config = dict(
    num_attention_heads=2,
    num_key_value_heads=2,
    init_std_qkv=0.0395,
    train_tokens=254400000,
    dataset='wikipedia_en',
)
Each number is 50 + 10 x the weight over its row's rms, rounded and kept within 0 to 99. Layers, rows and columns count from 0. The size before them is the row's rms in percent of the matrix's.

# up: layer 2 MLP up, 1280x160, rms 0.103, rows 615-714, columns 96-127
# down: layer 2 MLP down (transposed), 1280x160, rms 0.0674, rows 615-714, columns 96-127
up615 099:42 56 43 59 53 71 72 38 53 52 47 45 50 50 45 29 74 44 61 50 58 61 48 65 64 53 58 53 50 47 45 56
down615 102:40 52 47 53 45 49 53 51 40 55 69 47 41 57 62 41 69 53 49 56 31 51 45 48 50 45 43 73 28 60 56 56
up616 112:59 45 56 43 58 69 46 67 72 33 44 42 41 55 53 33 58 46 39 55 51 55 43 62 55 59 51 35 59 58 40 52
down616 114:37 56 32 62 48 42 54 56 39 68 58 47 44 35 36 50 58 46 44 52 52 60 52 40 45 56 55 45 49 58 45 76
up617 099:44 42 44 43 46 57 64 48 44 53 34 44 62 49 36 30 48 54 56 32 51 45 53 32 54 58 52 29 59 58 37 50
down617 115:51 59 58 42 47 52 57 52 61 35 58 56 37 40 59 48 44 62 61 56 43 62 45 53 43 32 53 40 47 49 43 49
up618 079:33 49 58 58 40 46 67 47 24 41 47 48 48 33 49 52 58 40 63 59 58 56 50 52 63 71 32 46 54 48 56 42
down618 057:51 40 50 52 60 59 54 61 53 43 61 52 50 52 83 68 70 30 62 55 52 56 36 63 57 54 46 55 48 58 55 49
up619 107:35 29 51 58 43 53 74 57 39 62 28 45 41 45 55 54 33 58 51 55 53 61 42 33 46 50 48 53 62 70 43 42
down619 112:45 50 46 54 50 50 54 62 69 43 42 50 51 49 57 45 47 70 42 45 34 53 61 59 51 50 66 26 39 47 47 65
up620 102:70 56 50 47 38 63 55 56 60 70 56 47 55 57 34 46 50 58 72 54 36 42 40 56 82 49 50 40 50 47 60 46
down620 099:74 61 69 45 54 58 45 46 30 36 44 46 32 52 52 44 68 42 37 56 49 46 63 53 35 53 59 64 50 47 41 43
up621 090:56 40 36 63 62 64 54 42 42 32 49 55 50 46 67 56 46 63 56 45 51 63 50 65 54 40 44 41 50 41 53 33
down621 074:29 50 51 55 42 45 49 46 53 54 49 55 51 62 54 42 51 36 48 65 56 52 65 47 46 41 43 44 60 59 54 54
up622 105:46 41 43 57 80 46 36 53 46 54 50 56 51 56 44 48 53 47 55 42 35 57 57 46 27 60 62 40 53 72 54 51
down622 098:61 57 36 54 45 52 43 37 55 53 31 48 47 36 50 48 51 66 62 60 65 48 59 40 56 53 49 48 56 59 60 52
up623 108:50 50 57 48 45 59 47 55 65 55 55 50 50 34 45 60 59 56 45 51 53 52 46 70 58 56 38 44 53 44 45 48
down623 088:45 47 48 50 59 45 39 30 48 49 61 47 39 54 43 45 71 37 60 49 76 56 56 56 63 61 61 49 37 52 48 49
up624 086:42 37 37 51 42 53 63 77 49 37 26 36 56 54 45 49 41 31 55 42 55 55 50 48 62 60 40 41 39 56 34 39
down624 109:34 37 51 44 48 58 72 70 61 55 51 50 47 51 45 41 38 41 49 57 60 45 54 55 67 70 29 41 43 56 41 44
up625 102:78 49 53 48 61 61 40 58 51 55 40 53 51 46 46 27 51 63 57 51 33 54 67 54 37 55 37 31 40 49 52 39
down625 108:43 46 42 46 48 42 42 69 57 51 58 40 54 49 37 63 50 63 61 38 60 44 48 38 69 50 54 65 37 46 55 37
up626 090:67 51 31 41 70 45 33 63 56 23 64 51 35 44 73 50 41 62 66 65 33 66 46 60 57 51 49 51 39 45 54 29
down626 089:50 44 60 69 44 61 51 34 37 47 62 60 65 55 61 54 41 39 64 58 59 55 50 56 51 37 55 56 47 47 53 50
up627 106:32 29 55 49 43 39 73 46 61 56 46 41 58 39 36 51 67 31 50 41 38 48 46 60 52 58 46 49 60 62 26 50
down627 118:45 52 50 50 59 45 41 63 55 61 53 53 66 43 59 45 57 63 31 52 43 50 56 55 58 51 36 63 28 44 61 45
up628 092:43 37 60 53 49 73 60 36 42 44 43 48 52 42 54 40 57 50 55 61 35 50 54 65 45 45 51 61 40 55 45 43
down628 078:51 49 61 46 56 39 49 67 43 42 60 42 44 54 53 58 56 42 55 61 42 46 47 57 48 49 53 42 58 40 63 45
up629 056:44 51 66 56 42 41 32 54 52 42 54 45 48 59 52 43 47 45 52 70 57 55 58 54 73 48 48 44 60 54 60 54
down629 048:27 54 34 56 53 51 49 60 44 55 65 43 41 47 52 45 55 57 35 40 45 39 57 53 55 42 42 65 50 48 51 62
up630 099:44 54 41 52 64 50 41 57 49 61 17 51 47 53 26 41 51 62 49 45 43 42 54 33 51 40 40 33 51 47 38 51
down630 121:79 86 41 43 68 45 58 45 46 40 53 54 40 57 68 56 37 51 58 64 60 64 67 67 44 55 46 41 59 42 54 46
up631 089:44 42 47 59 67 55 50 57 58 53 44 37 50 67 43 30 22 59 56 40 51 57 55 67 74 51 59 44 61 53 63 40
down631 097:38 45 53 53 61 52 54 49 52 50 68 49 52 50 32 38 45 33 45 49 52 50 55 52 71 59 51 44 35 45 53 42
up632 111:61 38 46 39 45 52 37 65 54 32 35 43 64 59 53 38 42 61 55 57 49 40 52 40 71 58 46 45 54 58 47 35
down632 115:49 70 45 39 50 50 43 48 59 62 57 60 59 35 29 42 47 37 42 43 57 49 58 57 47 57 55 66 75 48 50 64
up633 108:45 45 47 33 58 41 48 34 55 54 50 46 53 38 34 24 39 52 43 58 51 54 51 47 44 63 45 55 47 56 31 48
down633 112:55 64 53 43 61 46 56 51 54 67 38 63 47 41 35 46 65 52 40 48 53 69 47 46 34 60 35 46 58 60 21 46
up634 083:58 37 41 53 54 53 58 55 51 48 37 38 60 48 45 43 65 41 56 47 33 49 54 53 55 57 46 51 59 69 29 44
down634 109:53 40 51 42 54 44 60 55 63 50 37 38 55 59 30 47 54 44 50 51 59 49 51 63 54 70 42 52 41 66 51 40
up635 100:50 19 43 33 37 39 37 64 46 56 56 47 68 54 48 30 55 35 41 46 53 54 66 39 53 75 39 36 58 71 41 40
down635 101:46 51 43 44 61 56 48 60 57 47 48 44 40 63 55 41 51 59 46 45 60 33 39 49 37 59 62 59 52 55 52 67
up636 091:40 37 54 40 47 71 39 53 56 54 46 45 36 48 70 25 45 66 69 59 33 81 57 53 58 45 33 49 51 51 60 45
down636 080:42 66 40 41 46 36 57 44 41 61 54 37 35 50 45 58 57 53 68 46 53 47 68 52 34 55 67 56 58 41 63 63
up637 115:56 33 43 57 58 46 40 66 44 50 39 40 46 49 54 57 52 72 48 60 44 65 27 39 63 66 39 60 28 61 48 41
down637 120:41 43 48 48 35 47 41 45 61 51 47 69 55 52 35 56 51 48 41 54 57 60 45 44 48 57 45 49 35 69 55 51
up638 111:58 38 71 56 64 61 40 53 53 47 55 37 53 49 50 29 59 54 49 33 60 59 49 59 38 39 54 42 66 67 55 45
down638 102:32 51 48 37 58 47 51 42 62 21 61 49 63 49 57 36 64 45 43 38 36 35 67 52 45 57 57 49 28 57 61 50
up639 106:44 26 70 50 47 46 49 52 60 46 41 46 52 64 49 53 47 40 35 45 30 65 53 74 56 48 45 59 47 58 53 41
down639 129:55 62 51 57 64 48 48 60 36 33 51 53 69 52 51 52 57 50 70 56 53 61 50 65 55 41 52 51 35 64 33 44
up640 107:60 45 46 48 44 48 48 39 52 57 30 36 53 42 53 48 24 49 53 67 53 45 61 50 58 56 50 50 58 62 69 51
down640 071:38 54 51 60 42 66 44 45 64 31 63 49 49 52 60 39 55 51 35 53 57 47 55 67 50 44 43 37 52 64 50 59
up641 080:54 49 62 52 41 60 55 45 50 51 51 46 56 64 48 44 66 48 45 51 22 62 78 55 52 48 58 41 44 58 46 38
down641 065:49 46 42 56 50 35 46 44 48 66 58 62 46 55 46 67 57 39 51 38 70 56 37 40 53 49 38 52 61 33 58 56
up642 088:68 49 56 43 49 52 59 61 36 33 55 45 52 36 42 61 35 58 57 60 44 52 53 48 44 50 40 47 53 49 50 43
down642 088:41 62 44 47 78 45 40 51 45 43 52 44 46 68 57 56 43 44 71 72 58 53 46 64 56 49 51 58 44 35 76 42
up643 109:28 46 58 52 52 40 50 53 52 39 47 44 47 52 36 43 47 53 54 61 48 57 48 64 45 49 61 40 46 69 50 43
down643 091:39 54 42 62 58 45 62 47 45 46 60 48 62 41 28 53 36 63 39 69 56 42 55 44 50 45 51 46 35 61 51 60
up644 094:53 53 70 58 59 58 66 57 53 56 50 50 56 47 62 32 56 14 50 51 63 63 52 59 72 54 51 40 57 42 50 61
down644 077:55 44 50 46 52 51 52 50 58 52 60 38 46 41 49 58 54 47 51 46 34 51 53 45 62 53 57 61 65 30 50 66
up645 124:47 50 64 56 33 36 65 42 58 43 38 49 38 58 30 63 42 42 31 52 42 47 58 43 70 57 56 47 37 65 33 50
down645 149:59 44 46 43 45 39 41 49 36 34 50 51 34 41 38 68 52 46 46 51 36 41 55 34 59 61 46 54 44 41 64 70
up646 097:34 37 54 29 46 57 43 64 60 69 45 50 48 34 43 68 61 55 52 53 42 54 39 70 42 59 46 53 61 56 29 36
down646 079:56 38 56 67 52 53 68 57 42 40 53 46 46 54 47 62 32 59 60 48 60 51 48 47 61 54 53 48 45 42 55 56
up647 086:46 51 40 52 39 44 56 39 53 51 41 55 38 60 45 53 43 49 50 40 60 37 48 35 65 65 50 41 35 60 42 51
down647 073:46 56 54 38 54 47 57 38 41 33 61 39 45 65 48 40 46 44 56 52 46 46 43 63 56 54 51 57 42 31 49 41
up648 104:69 44 56 58 66 34 55 47 43 48 51 44 57 39 48 46 42 60 36 71 44 54 46 55 39 37 36 49 35 44 48 47
down648 105:52 51 62 35 47 53 54 44 57 56 53 55 43 50 60 42 47 39 31 56 47 66 51 38 51 46 57 62 74 67 37 40
up649 104:44 41 56 57 48 48 54 44 43 54 45 47 52 74 43 49 38 35 31 47 58 52 37 52 62 41 38 44 48 41 64 51
down649 117:53 40 58 34 59 54 73 48 41 70 44 31 41 42 34 58 45 53 41 61 50 61 53 56 42 63 52 44 36 60 50 51
up650 099:35 52 71 39 56 62 57 49 50 50 42 46 37 47 39 35 55 41 63 50 52 45 72 45 56 53 37 35 40 57 48 54
down650 074:57 49 57 54 58 55 53 69 69 51 49 42 42 50 57 38 37 53 72 44 30 53 33 40 28 56 54 47 42 48 58 66
up651 110:48 47 40 48 59 40 55 64 55 75 38 48 51 59 58 55 51 39 54 45 41 64 57 50 54 64 52 35 51 63 52 41
down651 112:50 46 52 70 51 51 54 47 58 70 65 47 46 39 41 52 58 53 67 40 43 38 70 43 52 53 55 57 59 70 52 73
up652 093:41 47 69 47 48 61 27 43 49 60 42 43 59 49 51 40 44 64 53 54 54 54 47 38 37 58 42 35 33 66 44 48
down652 090:60 47 35 37 49 45 69 46 40 22 43 44 44 62 56 58 53 59 52 51 45 27 44 64 54 46 43 45 68 64 58 50
up653 106:36 60 43 67 61 56 65 39 45 48 32 44 39 46 53 45 55 35 52 54 50 46 31 53 47 51 43 71 50 55 49 54
down653 096:44 69 43 40 47 59 37 51 67 29 62 48 45 50 45 68 40 53 55 59 37 50 64 46 63 52 33 43 40 55 58 52
up654 063:52 34 77 58 55 65 46 49 54 44 35 28 67 45 53 45 58 54 59 61 57 55 41 42 48 42 34 58 58 48 51 40
down654 040:45 52 46 21 47 51 59 51 65 41 52 57 38 56 59 41 48 50 51 22 55 60 50 51 62 49 44 39 48 40 66 65
up655 114:44 49 59 45 60 52 41 47 61 61 58 42 67 42 40 56 33 61 48 50 37 34 28 65 55 44 59 33 66 47 56 48
down655 104:55 52 51 46 53 41 43 43 46 50 52 45 50 68 66 64 50 44 52 48 60 38 45 36 31 61 66 40 31 59 41 58
up656 121:49 38 44 59 46 40 60 58 52 58 48 47 53 49 37 63 43 49 60 39 29 57 58 42 62 61 71 39 48 59 41 51
down656 127:56 44 38 49 35 61 44 54 55 29 53 51 39 47 47 47 60 71 57 42 32 58 55 44 56 60 62 42 44 41 51 53
up657 099:36 38 42 53 28 36 67 44 53 31 39 49 44 54 46 56 56 49 60 48 50 32 49 48 39 62 52 43 27 52 53 44
down657 095:53 68 44 67 60 52 59 59 51 55 52 31 37 54 50 61 46 36 76 46 53 57 46 46 44 52 39 35 35 47 61 59
up658 096:45 47 44 41 59 58 40 53 44 54 47 46 43 35 38 45 39 55 54 32 51 44 48 58 60 34 49 40 42 64 46 42
down658 093:31 58 55 44 46 31 55 46 62 50 45 40 58 50 50 56 38 42 58 41 47 53 40 45 43 59 48 56 60 49 50 62
up659 117:59 51 42 47 48 36 61 68 46 46 45 46 61 46 55 34 34 41 60 51 59 33 58 34 64 47 34 40 43 49 51 50
down659 131:45 41 54 45 47 51 46 58 48 43 55 55 70 51 56 62 49 48 53 42 44 47 52 56 51 49 50 57 71 58 48 32
up660 075:44 50 54 50 51 50 47 47 45 44 39 47 55 56 61 52 40 59 36 41 53 43 67 44 50 60 56 41 48 55 47 39
down660 059:30 46 47 57 47 43 60 52 31 32 51 68 41 54 37 49 44 58 45 47 45 56 59 46 66 70 48 58 53 53 49 61
up661 102:72 51 44 51 69 58 29 49 49 53 42 53 47 45 50 41 46 68 44 47 60 46 43 45 66 64 48 41 55 56 40 57
down661 099:39 54 64 25 47 70 63 59 52 36 52 44 66 34 40 30 48 32 46 61 49 53 43 64 68 36 40 55 47 62 51 49
up662 091:48 42 55 56 45 48 52 62 36 44 53 46 58 51 41 47 66 45 38 46 57 51 64 54 57 62 43 49 73 61 37 40
down662 090:48 52 48 63 27 62 47 48 44 59 64 49 65 45 48 31 18 49 49 41 76 44 52 49 37 45 41 63 60 61 53 73
up663 107:36 51 55 34 56 41 65 47 43 66 37 47 44 22 34 47 29 50 44 47 37 39 53 51 36 55 32 51 45 50 55 50
down663 111:47 51 51 68 46 61 44 32 32 25 43 49 52 32 55 51 43 63 54 72 57 47 50 38 61 46 74 63 35 58 61 58
up664 093:55 44 47 46 42 44 61 64 47 50 36 42 58 54 59 66 55 62 45 52 47 43 51 57 74 60 59 44 38 58 38 31
down664 067:40 53 42 46 43 41 59 52 50 65 43 58 49 51 39 51 71 48 46 46 44 60 62 52 46 60 31 41 58 60 26 62
up665 112:50 51 50 52 66 55 53 57 62 45 44 36 42 49 28 46 51 52 57 45 59 47 45 51 48 46 47 49 49 47 42 36
down665 103:40 53 61 41 60 43 43 49 61 47 59 53 62 50 45 49 53 46 41 53 32 51 51 52 54 43 52 49 53 48 33 34
up666 106:37 42 53 46 41 41 64 64 42 55 43 41 49 64 53 48 62 51 70 44 42 64 61 51 62 68 49 32 45 59 41 40
down666 109:41 60 57 29 59 64 43 66 56 37 39 57 51 57 70 50 39 26 45 53 64 57 60 57 54 68 46 32 46 39 32 63
up667 121:44 36 67 37 55 45 39 49 52 57 49 44 48 41 34 54 42 33 41 57 35 43 58 60 59 54 49 34 50 63 56 46
down667 123:36 42 49 47 21 38 63 55 52 50 44 35 30 52 28 59 51 49 52 43 60 45 40 57 78 49 53 42 49 49 68 53
up668 090:62 46 78 36 47 43 53 39 51 60 49 44 63 51 55 51 45 52 39 47 38 45 53 53 37 55 53 70 55 54 41 38
down668 082:55 53 51 59 30 42 52 32 58 40 59 28 52 42 53 61 44 44 57 58 43 46 53 72 48 71 55 65 52 41 52 65
up669 100:63 40 50 47 60 45 57 54 47 65 53 50 57 42 44 26 50 51 38 34 51 53 47 56 46 37 44 60 66 43 53 38
down669 091:59 53 53 60 45 27 58 66 48 45 54 41 58 39 50 67 56 47 58 43 69 35 49 41 41 43 49 58 46 61 58 54
up670 103:71 40 41 60 61 44 63 49 28 52 41 50 59 63 56 49 24 58 52 41 50 58 49 42 46 48 39 55 36 47 49 41
down670 092:69 73 68 56 43 58 46 59 44 48 66 41 48 36 54 33 49 47 54 51 58 46 38 71 45 60 45 51 66 49 70 39
up671 112:49 43 59 65 31 54 74 44 58 58 33 43 46 39 40 36 54 60 60 49 60 45 58 37 37 44 50 40 38 63 44 52
down671 126:46 47 56 53 52 51 55 45 57 58 51 47 57 28 65 34 49 48 54 51 39 71 62 52 43 41 55 35 51 47 48 45
up672 098:56 53 55 59 61 47 51 63 76 59 42 49 52 31 39 65 40 55 45 44 38 30 51 40 53 55 34 45 48 59 39 47
down672 100:46 52 73 42 57 51 42 62 55 29 46 35 36 51 37 49 64 45 55 54 49 44 47 53 48 53 60 27 44 55 58 55
up673 085:43 46 30 37 27 49 67 53 62 72 51 50 69 64 40 56 46 32 56 59 60 52 38 39 51 65 50 31 68 45 51 51
down673 086:60 54 41 63 64 58 28 34 38 41 59 52 53 51 50 53 46 52 53 35 57 54 38 73 58 40 49 67 48 49 70 40
up674 104:42 49 62 66 65 62 61 30 55 55 40 42 45 55 42 52 23 65 50 51 65 49 32 53 47 36 42 54 48 55 68 58
down674 100:53 71 50 40 42 61 47 44 41 33 56 52 53 63 41 55 46 48 45 57 46 50 41 53 46 44 48 44 42 56 53 56
up675 101:64 51 52 63 63 73 58 62 69 46 43 42 38 53 56 54 45 48 49 53 56 47 40 42 43 37 29 40 34 57 35 46
down675 106:49 64 60 35 63 33 53 45 57 47 46 58 43 43 45 57 54 55 47 51 46 51 42 47 58 59 59 52 55 30 71 63
up676 095:48 31 41 44 39 54 62 55 55 44 39 28 53 39 46 53 44 51 52 47 41 45 47 53 72 65 40 30 47 61 43 54
down676 107:49 48 43 61 55 74 57 47 61 61 34 42 52 36 43 58 30 50 45 50 59 38 54 55 70 72 44 40 37 55 53 54
up677 104:44 42 41 51 37 38 62 56 44 40 41 41 41 68 56 34 49 67 59 67 49 51 76 54 62 50 39 30 51 56 34 44
down677 092:47 62 43 41 45 32 66 34 31 45 58 39 49 48 64 60 63 41 65 43 27 48 43 67 60 56 53 70 48 40 37 50
up678 084:56 45 51 51 52 37 35 60 48 45 53 47 56 50 51 37 56 45 58 52 72 47 27 57 50 56 44 34 70 63 49 45
down678 088:44 41 58 56 52 56 35 36 51 64 53 62 39 56 56 32 24 33 53 48 43 52 48 58 52 61 47 61 43 50 66 53
up679 115:65 57 65 51 43 42 57 46 35 45 28 45 50 58 55 37 28 63 32 49 61 55 46 45 55 62 39 48 51 63 44 53
down679 126:51 63 50 44 44 54 53 39 25 56 38 39 60 62 63 53 45 46 43 54 45 45 38 42 61 50 69 46 55 60 46 51
up680 102:51 49 48 34 44 60 47 65 48 58 40 41 69 68 40 48 45 49 51 55 40 53 55 43 59 52 62 40 51 62 57 29
down680 088:64 58 50 49 47 34 42 59 53 27 49 43 48 47 49 51 58 46 46 46 49 38 58 48 55 62 43 41 35 58 43 46
up681 102:48 49 65 47 64 48 45 37 49 47 49 45 60 54 43 60 29 37 42 57 35 66 45 65 42 58 52 66 38 59 65 52
down681 103:56 62 45 47 70 65 38 49 57 62 46 52 40 44 58 47 40 36 56 62 74 56 40 48 55 54 47 50 65 67 34 33
up682 111:52 35 55 53 53 59 52 61 51 62 47 51 51 52 52 72 35 53 68 49 46 56 55 57 58 67 50 36 50 38 60 42
down682 103:74 54 54 42 55 42 52 51 38 33 56 69 51 48 44 52 60 41 47 52 63 34 55 60 54 30 36 42 40 50 47 28
up683 105:63 38 44 58 77 29 71 49 57 28 37 53 57 51 33 50 46 51 44 36 46 49 52 57 60 48 39 42 31 49 31 36
down683 099:57 30 49 55 62 59 39 40 54 47 58 35 52 50 59 34 43 50 46 46 46 64 45 57 49 58 37 55 68 49 57 54
up684 103:62 42 53 39 61 47 67 61 37 46 53 41 56 61 55 51 59 34 53 57 29 46 54 49 55 42 44 51 39 45 54 40
down684 114:57 60 59 47 69 42 49 52 51 47 60 58 62 50 50 48 46 47 43 42 21 53 35 52 57 55 55 49 45 38 44 48
up685 120:32 41 45 50 44 34 39 79 48 42 55 39 48 55 47 55 60 47 47 57 42 60 27 55 64 57 23 23 34 48 51 54
down685 129:45 45 60 39 55 55 55 65 44 40 34 47 55 62 59 76 41 34 42 44 38 58 56 56 55 53 41 25 56 52 48 45
up686 103:61 50 42 61 48 45 65 79 57 45 51 54 56 56 37 44 46 55 47 52 60 42 63 46 57 48 42 51 54 45 50 40
down686 095:48 36 51 59 44 42 51 46 57 34 65 60 45 47 46 54 52 53 54 52 36 37 50 50 71 57 41 45 34 40 78 42
up687 119:43 47 44 68 40 36 34 53 56 64 37 43 53 45 38 43 45 44 49 53 55 52 40 45 36 42 40 27 68 54 48 58
down687 123:43 48 72 33 40 49 54 58 63 65 58 56 50 50 21 55 50 54 55 58 37 53 49 60 47 34 49 55 58 49 41 42
up688 090:57 49 62 58 45 30 63 54 59 21 46 47 51 42 60 47 62 28 66 64 43 43 57 74 57 56 48 57 63 52 53 41
down688 103:45 66 52 43 61 74 41 32 47 49 75 56 52 56 58 40 32 65 37 61 62 53 49 34 49 53 59 63 31 44 47 60
up689 099:42 45 32 35 56 50 39 64 66 44 45 42 50 43 63 65 58 46 72 44 50 34 34 43 51 59 41 36 62 55 34 51
down689 097:72 60 46 33 53 59 47 50 60 51 49 33 33 46 61 69 53 42 56 56 52 33 56 32 55 68 53 41 59 42 51 51
up690 108:60 47 56 56 49 37 54 94 42 53 39 48 53 64 52 42 27 44 41 60 45 49 46 46 51 43 47 47 34 40 23 43
down690 104:75 51 45 38 56 51 44 24 59 38 55 59 49 37 46 45 69 38 57 49 46 38 47 62 60 52 58 34 57 47 43 49
up691 120:45 35 49 64 37 53 46 77 41 38 40 48 63 42 63 34 36 43 56 52 54 51 44 39 62 50 28 50 49 46 43 53
down691 120:32 72 59 55 29 41 52 42 45 54 48 37 61 42 40 53 54 67 70 41 57 63 54 50 38 44 53 47 39 41 54 38
up692 092:61 45 47 46 49 52 48 47 51 54 41 49 47 38 47 64 50 27 57 49 31 38 52 26 50 74 25 47 49 60 42 44
down692 078:50 64 62 46 53 60 43 49 34 74 48 43 35 51 37 65 59 62 44 44 58 41 68 54 55 40 61 57 42 49 60 51
up693 110:62 37 51 52 52 51 53 45 73 40 52 39 51 55 49 66 24 58 56 44 57 40 51 60 31 51 49 41 67 43 66 33
down693 120:76 68 35 50 40 39 44 46 35 47 37 44 46 43 59 61 50 63 30 62 53 44 42 53 50 42 52 60 48 39 38 36
up694 096:49 49 55 52 35 53 47 64 49 49 51 49 54 46 64 62 40 57 38 55 50 57 53 66 36 48 36 56 28 50 46 40
down694 114:39 59 50 47 60 39 47 53 46 54 42 44 35 61 27 40 38 34 70 65 62 52 54 42 76 48 59 46 82 55 52 38
up695 100:42 30 48 65 47 45 59 40 42 53 42 48 53 50 47 49 52 44 46 45 45 51 51 47 41 66 64 33 39 81 50 43
down695 100:53 50 60 46 44 47 46 35 49 54 54 47 58 45 48 44 43 43 47 53 40 43 42 63 48 62 56 65 48 62 42 45
up696 096:49 53 62 61 51 62 47 53 46 54 49 51 57 55 55 37 45 49 52 45 37 48 50 45 77 47 36 41 57 59 25 45
down696 098:55 54 65 52 65 49 34 42 55 56 55 35 62 50 47 58 47 60 49 25 44 55 35 48 34 44 24 60 48 46 57 62
up697 099:51 48 62 40 41 51 73 47 65 49 49 46 52 55 38 52 51 33 46 51 54 48 46 61 40 54 57 60 19 47 45 50
down697 095:64 54 53 72 34 42 43 51 58 46 51 65 60 61 58 46 54 47 43 46 58 50 69 59 52 59 47 47 50 25 52 59
up698 092:57 54 61 77 70 62 54 48 46 44 39 40 50 43 56 56 24 62 64 50 44 49 58 49 56 55 68 34 72 45 57 57
down698 092:46 63 61 61 53 62 41 37 50 42 70 34 53 69 57 71 54 52 56 58 44 43 64 39 71 54 40 45 50 36 52 59
up699 115:48 45 46 59 29 48 63 47 54 45 34 45 79 51 54 29 45 55 51 62 33 58 52 37 54 56 33 48 32 43 48 40
down699 128:35 45 66 39 63 58 52 55 39 50 69 47 46 56 51 47 49 41 40 59 32 43 39 49 36 49 24 52 42 44 61 44
up700 107:44 39 44 49 60 67 37 47 37 50 40 48 55 47 34 51 57 39 63 54 50 66 34 58 54 66 47 46 30 70 33 45
down700 117:48 42 50 39 55 56 46 64 48 46 33 61 48 45 49 52 39 47 60 55 56 18 44 53 49 73 37 42 51 49 62 43
up701 056:59 54 40 56 41 35 62 42 44 43 55 52 60 42 47 37 39 38 43 45 30 45 61 57 47 75 52 48 62 52 48 47
down701 066:49 42 52 47 44 45 47 41 34 51 58 35 40 50 56 59 52 54 50 32 75 57 29 46 63 36 36 43 37 39 59 57
up702 087:58 36 34 47 49 46 47 62 47 40 34 45 53 40 54 58 38 43 37 61 40 49 40 42 46 50 42 58 54 53 45 40
down702 091:48 44 50 67 75 43 64 42 44 49 43 56 56 66 59 59 62 54 37 69 54 35 49 49 65 37 64 66 38 40 44 44
up703 092:52 31 54 49 45 61 52 43 56 44 33 42 52 61 47 33 44 51 57 42 45 58 58 48 70 61 53 42 58 63 45 32
down703 094:41 44 46 44 43 45 68 61 59 43 48 50 36 48 33 43 40 48 39 42 42 50 55 54 47 69 57 42 55 48 44 54
up704 110:37 46 51 55 36 55 63 62 64 48 52 48 46 73 37 53 54 36 67 47 57 46 60 41 51 73 48 63 62 68 48 51
down704 110:56 65 48 66 28 37 50 42 37 57 56 62 52 45 45 59 50 57 35 53 53 53 54 36 41 52 25 55 45 49 62 34
up705 102:28 35 54 47 52 41 54 64 50 47 52 42 54 46 41 41 57 49 54 53 45 55 76 27 59 60 41 47 45 71 38 43
down705 109:49 65 50 62 53 43 45 52 56 53 41 68 58 52 57 47 34 59 22 62 43 51 47 64 35 40 59 69 57 34 53 51
up706 106:27 48 64 44 42 41 59 51 47 55 45 52 56 62 35 44 55 65 35 51 59 45 27 43 60 65 41 32 29 59 39 40
down706 099:47 47 48 52 23 57 63 54 30 52 72 37 35 51 37 56 45 44 51 61 51 63 49 60 48 60 66 69 39 46 54 52
up707 077:52 46 48 47 58 59 58 57 56 40 46 46 41 65 64 55 63 42 50 60 26 52 55 45 38 40 48 52 28 48 45 47
down707 091:55 66 57 56 47 33 43 40 37 50 49 58 31 38 55 58 45 51 59 54 65 35 42 62 57 57 61 54 57 26 57 47
up708 093:51 46 70 45 71 40 43 61 48 43 39 51 43 31 62 66 51 56 40 37 42 50 43 54 62 51 36 61 48 50 36 36
down708 093:56 63 49 55 45 47 40 29 59 51 51 52 48 59 44 61 51 62 67 40 64 51 47 37 56 40 61 49 57 47 54 47
up709 102:49 37 61 53 74 46 56 50 64 48 48 45 58 33 33 58 41 29 39 55 57 48 41 59 50 55 39 60 62 59 30 42
down709 102:44 37 42 60 48 36 81 51 54 52 57 42 58 37 65 53 46 58 62 57 41 36 47 33 55 48 32 36 43 32 33 56
up710 097:44 53 59 33 30 61 52 34 41 59 45 51 56 43 64 30 59 53 38 56 44 50 54 56 63 59 49 52 35 49 48 43
down710 088:61 37 67 59 51 38 43 27 46 46 49 41 51 42 64 46 47 69 64 55 52 53 51 57 60 30 50 38 56 25 49 56
up711 110:36 55 34 75 61 56 41 57 41 60 38 46 57 45 23 51 53 46 49 45 42 48 32 51 48 44 64 43 46 61 38 64
down711 115:52 56 39 54 51 52 32 39 48 58 49 48 35 55 49 44 61 44 50 47 55 52 55 44 34 39 47 64 56 59 55 50
up712 103:54 49 48 56 50 48 43 63 45 46 40 40 58 70 58 34 35 47 44 57 43 74 56 61 58 58 42 42 59 52 45 53
down712 110:58 35 44 67 49 48 34 39 43 47 55 48 56 60 40 43 35 64 38 45 48 40 49 52 52 62 68 44 50 45 51 59
up713 103:46 24 61 56 39 67 52 60 78 62 38 45 55 36 36 58 52 59 56 40 34 57 56 61 62 58 55 38 56 63 62 42
down713 076:42 30 54 49 60 49 38 55 42 42 32 39 46 55 54 34 45 62 27 39 39 38 46 32 49 47 44 45 44 70 67 53
up714 110:52 42 26 52 70 72 68 60 62 66 40 44 51 38 46 40 53 27 56 45 46 49 52 50 45 56 37 38 45 58 57 41
down714 119:40 55 55 54 63 41 60 57 54 54 60 43 39 48 34 63 49 45 32 44 49 53 58 66 53 61 27 66 65 42 46 43